Weights of a small GPT-style language model, trained from scratch on English Wikipedia.
Size: 14 layers, width 160, 5 heads of 32 (1 for keys and values), MLP 448 SwiGLU, vocabulary 3719, 5.11M parameters.
Training: a variant of Muon for these matrices, 318M tokens.
Each number is 500 + 40 x the weight over the matrix's rms, rounded and kept within 0 to 999. Layers, rows and columns count from 0. Numbers have three digits each.

# layer 6 MLP up, 448x160, rms 0.223, rows 345-358, columns 0-159
430464518534485471469489486504470507529474498514533507573468533536464517522460541461507379581540520533513487472437448492523489413554484579509510580526490481540536548473563484480463483453559482479484530511502461523473503475498401497384478544523460583539595459508536511540404492435454465421546525549509518492465492458468532519528489547492441465460526535476550537519468479503516445458498551540472459501536510506466498483485441482499548558451500480499535468523531507556461564454465455
450495508484441514503511471545482432493541583525470521457474514519517525528469459402495531466488493425517531536525466521509443482515513451510549567483524581473418472473566476577471522528448435506490449417529463489568568486475483461572481441553473466476531538489428495533563450519537494452468536471536497521493452530510511459498499508505454538527553490488520520487496444496475508508474451418457558473547487520510523479527483441479459495494472473539532581548472429491549517521517532
429451469571488532533536500553556525497474560516482475442449512469465504495474473476511473510579473509479553499532560512562547507445477450491483490574505456486616509507569395489481554488491508433496491442533576519500528552450502532483451491482502551520482520454603500422484543564444502504567469427538528448575500486516513508590490491443566447484556530507452431494402474555452532541544522478473549477449422530467516547519519492467447473518514456490482530510468487518522520461466508
525461585435510524492493466451577479470543463492539584501534481462461526549514509523487463451486451497551493550497448480496516465439454522505524459457570492513570543526575440493506485507555542395490529463511494530555489505432436484455474585509448454579459499436502534531493490436504545487499468486530428457505519569470511440544478528463498515468499515474460485450539523450498484504529565545547490496476496477521507494548476502513476584528467489465519637522482473507487514404480509
508516541519420518544454481485513514518472486514452561605470514487527423556492516505514522476482547504464488499516514485510518458522474567435527440468536482447429498482526441452478513437505492505509470457503476495521476486444486537575598434570549491473518564561479536453506467526489440505466550435462517547504472494490540473535444483571474459510436465430503531561524529488394575494491557500437502501551456500508576518464499460491504549524490542477562558519561426566420495501478503
546501539590530431526464447522524513518548470488560516487516525485542580507512471439465555558596524466522557469512492492483502472560469512501498434485504457501468508509479585507558468556568499408467488575511565532544495429479504477466549423514559500494499528531506479477473519498519512488443504512445454512504489452489555526455543511489469494487483513576524490489422553498514532529488490571464423483532526548489548424497498488522462570543538464507483507517420516435510558557500487
507409505467484423476469458499496499493520485467448483504426439488507517536481485470550470461557444536463461469535535510431502492534580565554486495460447568463515524535494517522498555543511446487464433403510535522519479549561520478480495581453516531596535532478496579470537467512437506432523522480492490515454543478440478507513493471489475527502478532569462457456402449509472508501529510465455524512496464550507481455469490479551483466460515450511523517531463527558517446599448513
536467461565465430468412504531493473511501542513542425517512469601525572429528455463496511483479440504498519542483557489493502455483434467491512448462524501489500484574485496482435535531548497535499494521517547542491534439565562493541561553456539499460519545553552449446464482459493478470543609531486462500481542492513464517471481504516455470489506469528543499612469472493467547511563546521570581491521511471494465444462494495403541518487462453536541450465558494470515464454515474
491491559503559480482488523592455471430493514484482489521496490496482504525473464460469502477406570494502552450563560549509506492501536502510493556516456525480521506485575539535469512543491501438512545552501518500422463542492441484433512490538469498453458506486537492470499488424548510462517540498466488531419479523509463558480499520445528515549493490567478492504543582435493561489447613558482499506469466466532487516534510531521461469551550486540447462495440480517448488560425528
479453557518484561553502507515430503475537488485441619615526511459523526523504477469499587518506525540566441519493516494543451465470542488554556513514534541462527488471578501510550550519455482494577508477572570444476530474439519547463512503470474502506527503484546498516519499473492496558545472556495478457497390432472528443500473484511479527505478441537518513484511488478475391510562486462524462530478429514573508526491526465431575516505486486555510482411469475557477461509509482
470493527481469506471505526587569522555506645505495451475548480472537545463463547531543567520462491481470461479492487480471488540444558536542506499512571458470504547520558514517539505528493539454478512448536515504474430486499461516493418488508530489471454507493525516535564429542554376433453557547534494452541494468464503477529494541559485535446536537567466487520462577484504421610492450495537490544512475509430504586564458559560501427509467476498459326508436445481524527542503491
442450525552478545494547485489587570498547547455576497469450449436458536486515495546594534510475521487490440484453560528441563552485527481423545476522516435465501525426556497563490496517519456456493517454461492529501501485475511472483514486468483488502499576547487470473553465511532494454514512433483542529519486468508511549443553506591481492488458459584528525507472497549562512472478578488495550456492522506535528482511502502549491497511464441498450526464476505529500584516517504
516534469495436530464507536407533520506514473485428496504557471504489462579477445445554496506477543500484499504447470527509488432521457478563527480555537544549523497504529499527508440544455513438445476466506546544505449450472500495508465539567461475526455478501563516497496599504457495554538484518474488470433591489471508553510443473520426485566527515504515520466454524543511525508520500530490516509412503393510414469431478465499557503433513524514487514501419430480527502511510497
546524448470454553518532531430538561570500491515417467502496530451517471530559461508380458546531494539437484454436522496482634491477521498451481494556500567541516470499527472489485490410513483462497505559515493509529475453544517423505472478516515463537545485494476564544491438481544453459497499475501455513508460463511559484447561470464537498540480486472503487552486531518467524457526519504466552597459524460522470583497429557516471590497515535502482547471476560548496500482460493
# layer 6 MLP down (transposed), 448x160, rms 0.151, rows 345-358, columns 0-159
514418601516464471466493566551495518509502489463464433477416593563538516513514533506577488506446395575425522479489464485528473441446523571454527498487458494566459519504455419448472513520470441509446516518444519517453524473510473563499535593499523467566542535457533448513478441524487504534568472545506542540521550493430543523485561524493493504539536421533506482538462582504459475491534501493515525457486537482498481483556581606561565482467474456460484437495525536477497513430499461
520534502436499508439485468455515399517509547510489570502501435550442545525482462459526547462460531493447459520400518453517540557532521449512558500548470468471476504518489543529523546449453454418476519530528513522519526560421522444536463561510519442464495458507492530575478519482424492455563522505497473435518480516552485463560455463521494499506494521480534436495481491511514496482464487510453459468576525498488499482505515487440503556549551529474589555460491435457577528400443546
500498587455519509492488504487553566438488587488547495433534458467540542559522523541564523457417511510469493462476474472454440457554492499555531462516481542492498517538449551496419579491498473564529523492597497513514447458515451494522516528473524555458456545490528410562536509508432486452455512423547478508441509486519482490458545496550496500479501532450580393512519462506560582489553490505577442465525419439542542543501506455585536461503502541523499535504516513405462510484556547
504476562496509547538599509493488504522498484525515432469492503547528468482462481506482516531545547465431532523448537519508472555537481506534534521485530497462448455514419553488590507528459424524517501522554463484472506501562501556565445577509504554465488556547486505503460506504517461524562490539473535545525501451530487512530483471513467470587495488479476490504436507490515547433450479502413500500501529557488513522523453540541540444509527519519451498542499534535458580439524550
458448473458490439532488531546519502424521454461511382540520472500467489430579530488477422484592449492553525484554535511536473495589561507541423501521607555520525460439445505488482484496560505479546497586441488505491466505575586459474464519536460575531466469490583512536536507476537487499483535522550539522499536463567455464494514479538493456398499530414502480468444495479502492555458456504519494494570512525523493481488532479530475461463475431476518530473494481514513511493541419
477512355483461526474440570507565496480432515570508505522475515529505440474507566529507453527475529526507442501580462486495487503483494556482515529490513505522492491477561450511570473496464526503499446505443478480482482545535415500462495477537408487523448552527581517411469443476487510450543484566499522500495561560522442485506498514468550488477487507493467504537544479531532419480471543493490543499498492471489507562561533485530503460495500585522421493490531481584507444534516525
404467447524471509476547500579486486523541490494467483532488462494494471449492564515475496496512513497451485495549550516453496487495519533445456445530579546482488528476512500548537490461532454494495492464463478508505530597518494524478509461529469474489533560478500550500482537550459504508525541470499455533523584544453493551498496526546495502478468526509479421561485535535424548487449525428507524521504503539581481444511519462425453478501500535535477501455501488618453469591472444
475490371514499489528473454456537488487408490447483577442454567448485475494539498448590497516504531515459512472513483481550453479493451568386522483457535478493502544533520441521551498500489525543515457478579497534563542543541440517456536493483469506473491473497503523478555540472479502490462589516519495498386477562531519489502504469440491453449526469505530526511453528539579487436510555491548589480522482463472496449477456532481442520502410493485470435537525492531539422522576509
516540601465501485462467488500496477529547503486552537467477480544507460422541511474509545480497490473519491554580432455464526465509501544494490505552543450529469417473515519532471578557466519416538484526488496550440472507410551506475530453458484538521519397462524513467519469551480480590526439536539506419521495495510451464474423508472580447523495549507511420506531546504484485499497598532517459501509534505536469518518514503558540517502516481526462482464516508490475501450448526
519508574526508545533588537459483539519537523492540472478546470424474437481527498463494507523520458512508519449475507508509474497460503502500487550546516517569482472497479529557503500518494464554487509458510521475573531495447535493518506478448533445470584526454420544448540530456492458525487435506457545548507416492521539462481524502463480507396535479494476503512477466515616487487452487509465524639472451531517523494537547592516510509546511538543560412407487502479410581520490439
565470621439488471477456531526480500519518470551505493544506531482490467597466464439448533473439483528501507507469566463586507489424556480498510490575476527518531477525462428565518528520451526523494477465553561483485557496479501534533493444452462576459523458513559421584564532458495502466508519509517547511422605514525470518501440549407538551522524434504511559485490454526478501453516457442493473554569521444494497538496471467501517559490432532529496506530487528464601556498469481
615519389508545511564515463506486476462509503467552528595520541513452560517470427540436435428528476457510544516511490470587504522475544468550484538526524503533540449534497475533577502533455473523487516534468486520580507532533491461451421508525516465440543503421502499491498471524465480541544542518425488453456471572496565501478451461443466529511516442434551497503481526394506469545511554541508473564572520515457440535486475529524432458454482506454448473491549515500483469523505537
491481519488529546499517526478413543503490517478515469562481561490510492505471482527459389505500458536529466451513528475502437559553546520421503475467494477465503538547547462532498430473455511464505470550409475539615568497503516525476500501460481501512522508478497504537558503542510457466488498485466543511440515540612556498456532552441463524460452508493551443442560428470526459484559478506405534499534512524550498495468438509584451489469447458478515478508529561519483512488568459
464502581522479506588466502473512497469488542504495469539520467522571543617566488465500510473421600574475418493490487486463570481553502441475571457495434525513530533488477521493477497503473447543453518510476521497545438516500459444512540459531501530568489532516497476511474546554516507499496433450550484446496506536475469448482489489459527557417464491419491460476535510471478558508518459534548599539519506514480519519557534525501566536543511496464506539511495458532492468436565569
# layer 6 MLP gate, 448x160, rms 0.229, rows 346-358, columns 0-159
495523487479440472482460502513530453504481505500475510477464449510523529558477543408568528498537480539523486522574461499455442536448527425529509525470559514452505491479583368569490524494465472530505439521529529512544475513438530459534468549484485467522523513518425548488562460567510465488512515527510613456416464568530525504405489517440507441511477495487497489465566431543525427581516509469476547537524460505454519479549514472462515518492506520463547541463480563476508449511554519
529505546464476444483519544511439533517530494537480539519499423447469453551464558517449468517462504481594535427541493505421569492505528429568525497598505477520488480550518493460591550550556506464526456453465497431499417532532534497456423488508498493524473548485511542518490494423548466480519424496514493541480487453541516461466468530539497500577486503504537522502573510452493443550541519424506486490489590487429503490491475551469490479478505589538494497451490561487567532582559511
497489436493448562506525485515510445465462478477509517499469489483474526468560511499471430534589558492446486489496484533461513501506507477524519513552467501488502476514490521517504495485487491477530484536533473523503506460530542541512519480530531562527490521455538436517507556525553491466495564513531584503539404517550499564486437457483523462535518463466498532452516520450534438430443502493512504461511513519501532457459443502505525414549512474565477494508485498463562454510517509
511515499473488539467512485458449498542514507531454512547506541457506448455519546495450453525547511459496449476486546400523436521501514493487598464497542469440421457555437470557495494499587502486579497505467576543501544503548498487458566513472485409469482489591499482522510526532482560423442541508378544531503466511530442565519428458553550535533516493396488482573473415555476434501433522509496470459469493504434511540467466475490472488490536447551504526521463524554520512480434488
446513470475475502485509503485470485519442505468505485514449536544454478481465565484503527526545493542533491467536465464488474533496532536503472471485485473383488531472495486490493464555428450429511467474483513500517481548452536458464513539405509491517456545507453504457505442542540454452466457511487517530467425489491509491409507531554515506549467542538419474551509519509539447548515595503523507504496445591503526471514474538503459470499525454504488479484494518565514400523410470
488502558510490469496477479540445488447540516515493518490506491502472487517561485560564502450543516554517444394521503481506548564490523584585548502486524533413522425446469533508436516447496435492544495542533483529492490548504567508501499511390519574571456561461477574506508525508480534550509477525507478498454516472517454502542484512546498463413503569465491551469512453466495457452532529508499497558476480530596526440494510543526462532547565512510524554484418473538504445543511493
503468501440519558523488536549488458483467464536467478549459550486510472592503479521540520533452608543478503441478419578515602486469454456489572521498483488443487521504508627485552505481515494533523471502531496574490498530511490466449498524432463505631456572482490511470512538512443548507525377571441510544527423581548488529555546473506536526472528488563519537504508535511480457484512498480462478480528495515484517446552496525462478568529629519549495501479484533487441525444511468
473535539496446514518491533552406486534511485485523463473523536469532514493510498559437526495466531510534520546604491509506502563501509471551520538482487505530504500455549536553497625456498494452454491552452515495459451532511453483491511506536520495571470484497514457514509500487515561530499503490467456537445491487432461509495481447513506495447520444591469579514512539476574483561453465516484528572520531414468480506511466548462510566422499495431538465522452540514499533547464480
506530602463519429477431478527469490506457488513464478513508454495547531417529547466483526527469467604473607547472555460529497560488564529507533574516459538474506398468579481485488501505585472496469544406488500562517514494495481491556533549500488482522423513533450525532476494513528504541592463514543445404530470487522490490547463524513480490425576496541527478540428588454512434534514511510509433459499436514550527444473491540463480502491419466486483448535460504455554499465528511
474509482460531461472526499441494515453574534478479509575473517568425452503532471435482511540495472552522547529480553499439565549429552539506484511543559555444513467461474454559498463497474507506460461460482475571475585496534505494428534465447444600549540495549638494542544481465391482441604548477504393543483556509468492507524536505466534492491504457466447535473520411549461535501517497491470503591606525449533591551491518478488507501493482535520494506524514520547673453523463493
482461515512448537486488542541582482509541497531515506508468535523506460451459517541524513502542500482503492488547504483495502531532474494461535540450491493412477515527490471521406519489510504542545503485499465437483498543436474430534426546509545520561520448445536494576449552555502432469537493498529599550489600453467504494512587528449492488535610483466500533489452435496435471508461453542432549531498498500527540515525515493505541534575538547497505501542461466442511485503459494
539475536487425541478524434508489512477479465536485528468524514543513574513504503458453558523486509493500567498519471490516564547526539427533482510461531474472438542539483515520545502476456496515494496482522479548502546512382471505574530507542521454547462486446456460458479477525569500485515444542499453486490496476563535526477516526484564433567506470456411552546515479503526497448511481479529469449531621499473457510474431527538523474501455545536436495543516551452552481574464527
516560563526501380503515485525521471459571472517529510538546523402509547494497512494475546493505524512556528474497448405498462532543557483447569516550561452482490491569489491422551498561492460486453464533440463520466519430443552509489500445402458387413462513503518518492475493427541531508494498467472470509528485511485506510474572591509454469453474484528460479505488389468499506484550516518536479455516476563526504461469569475473464523507560504435518469505423476379458517526471522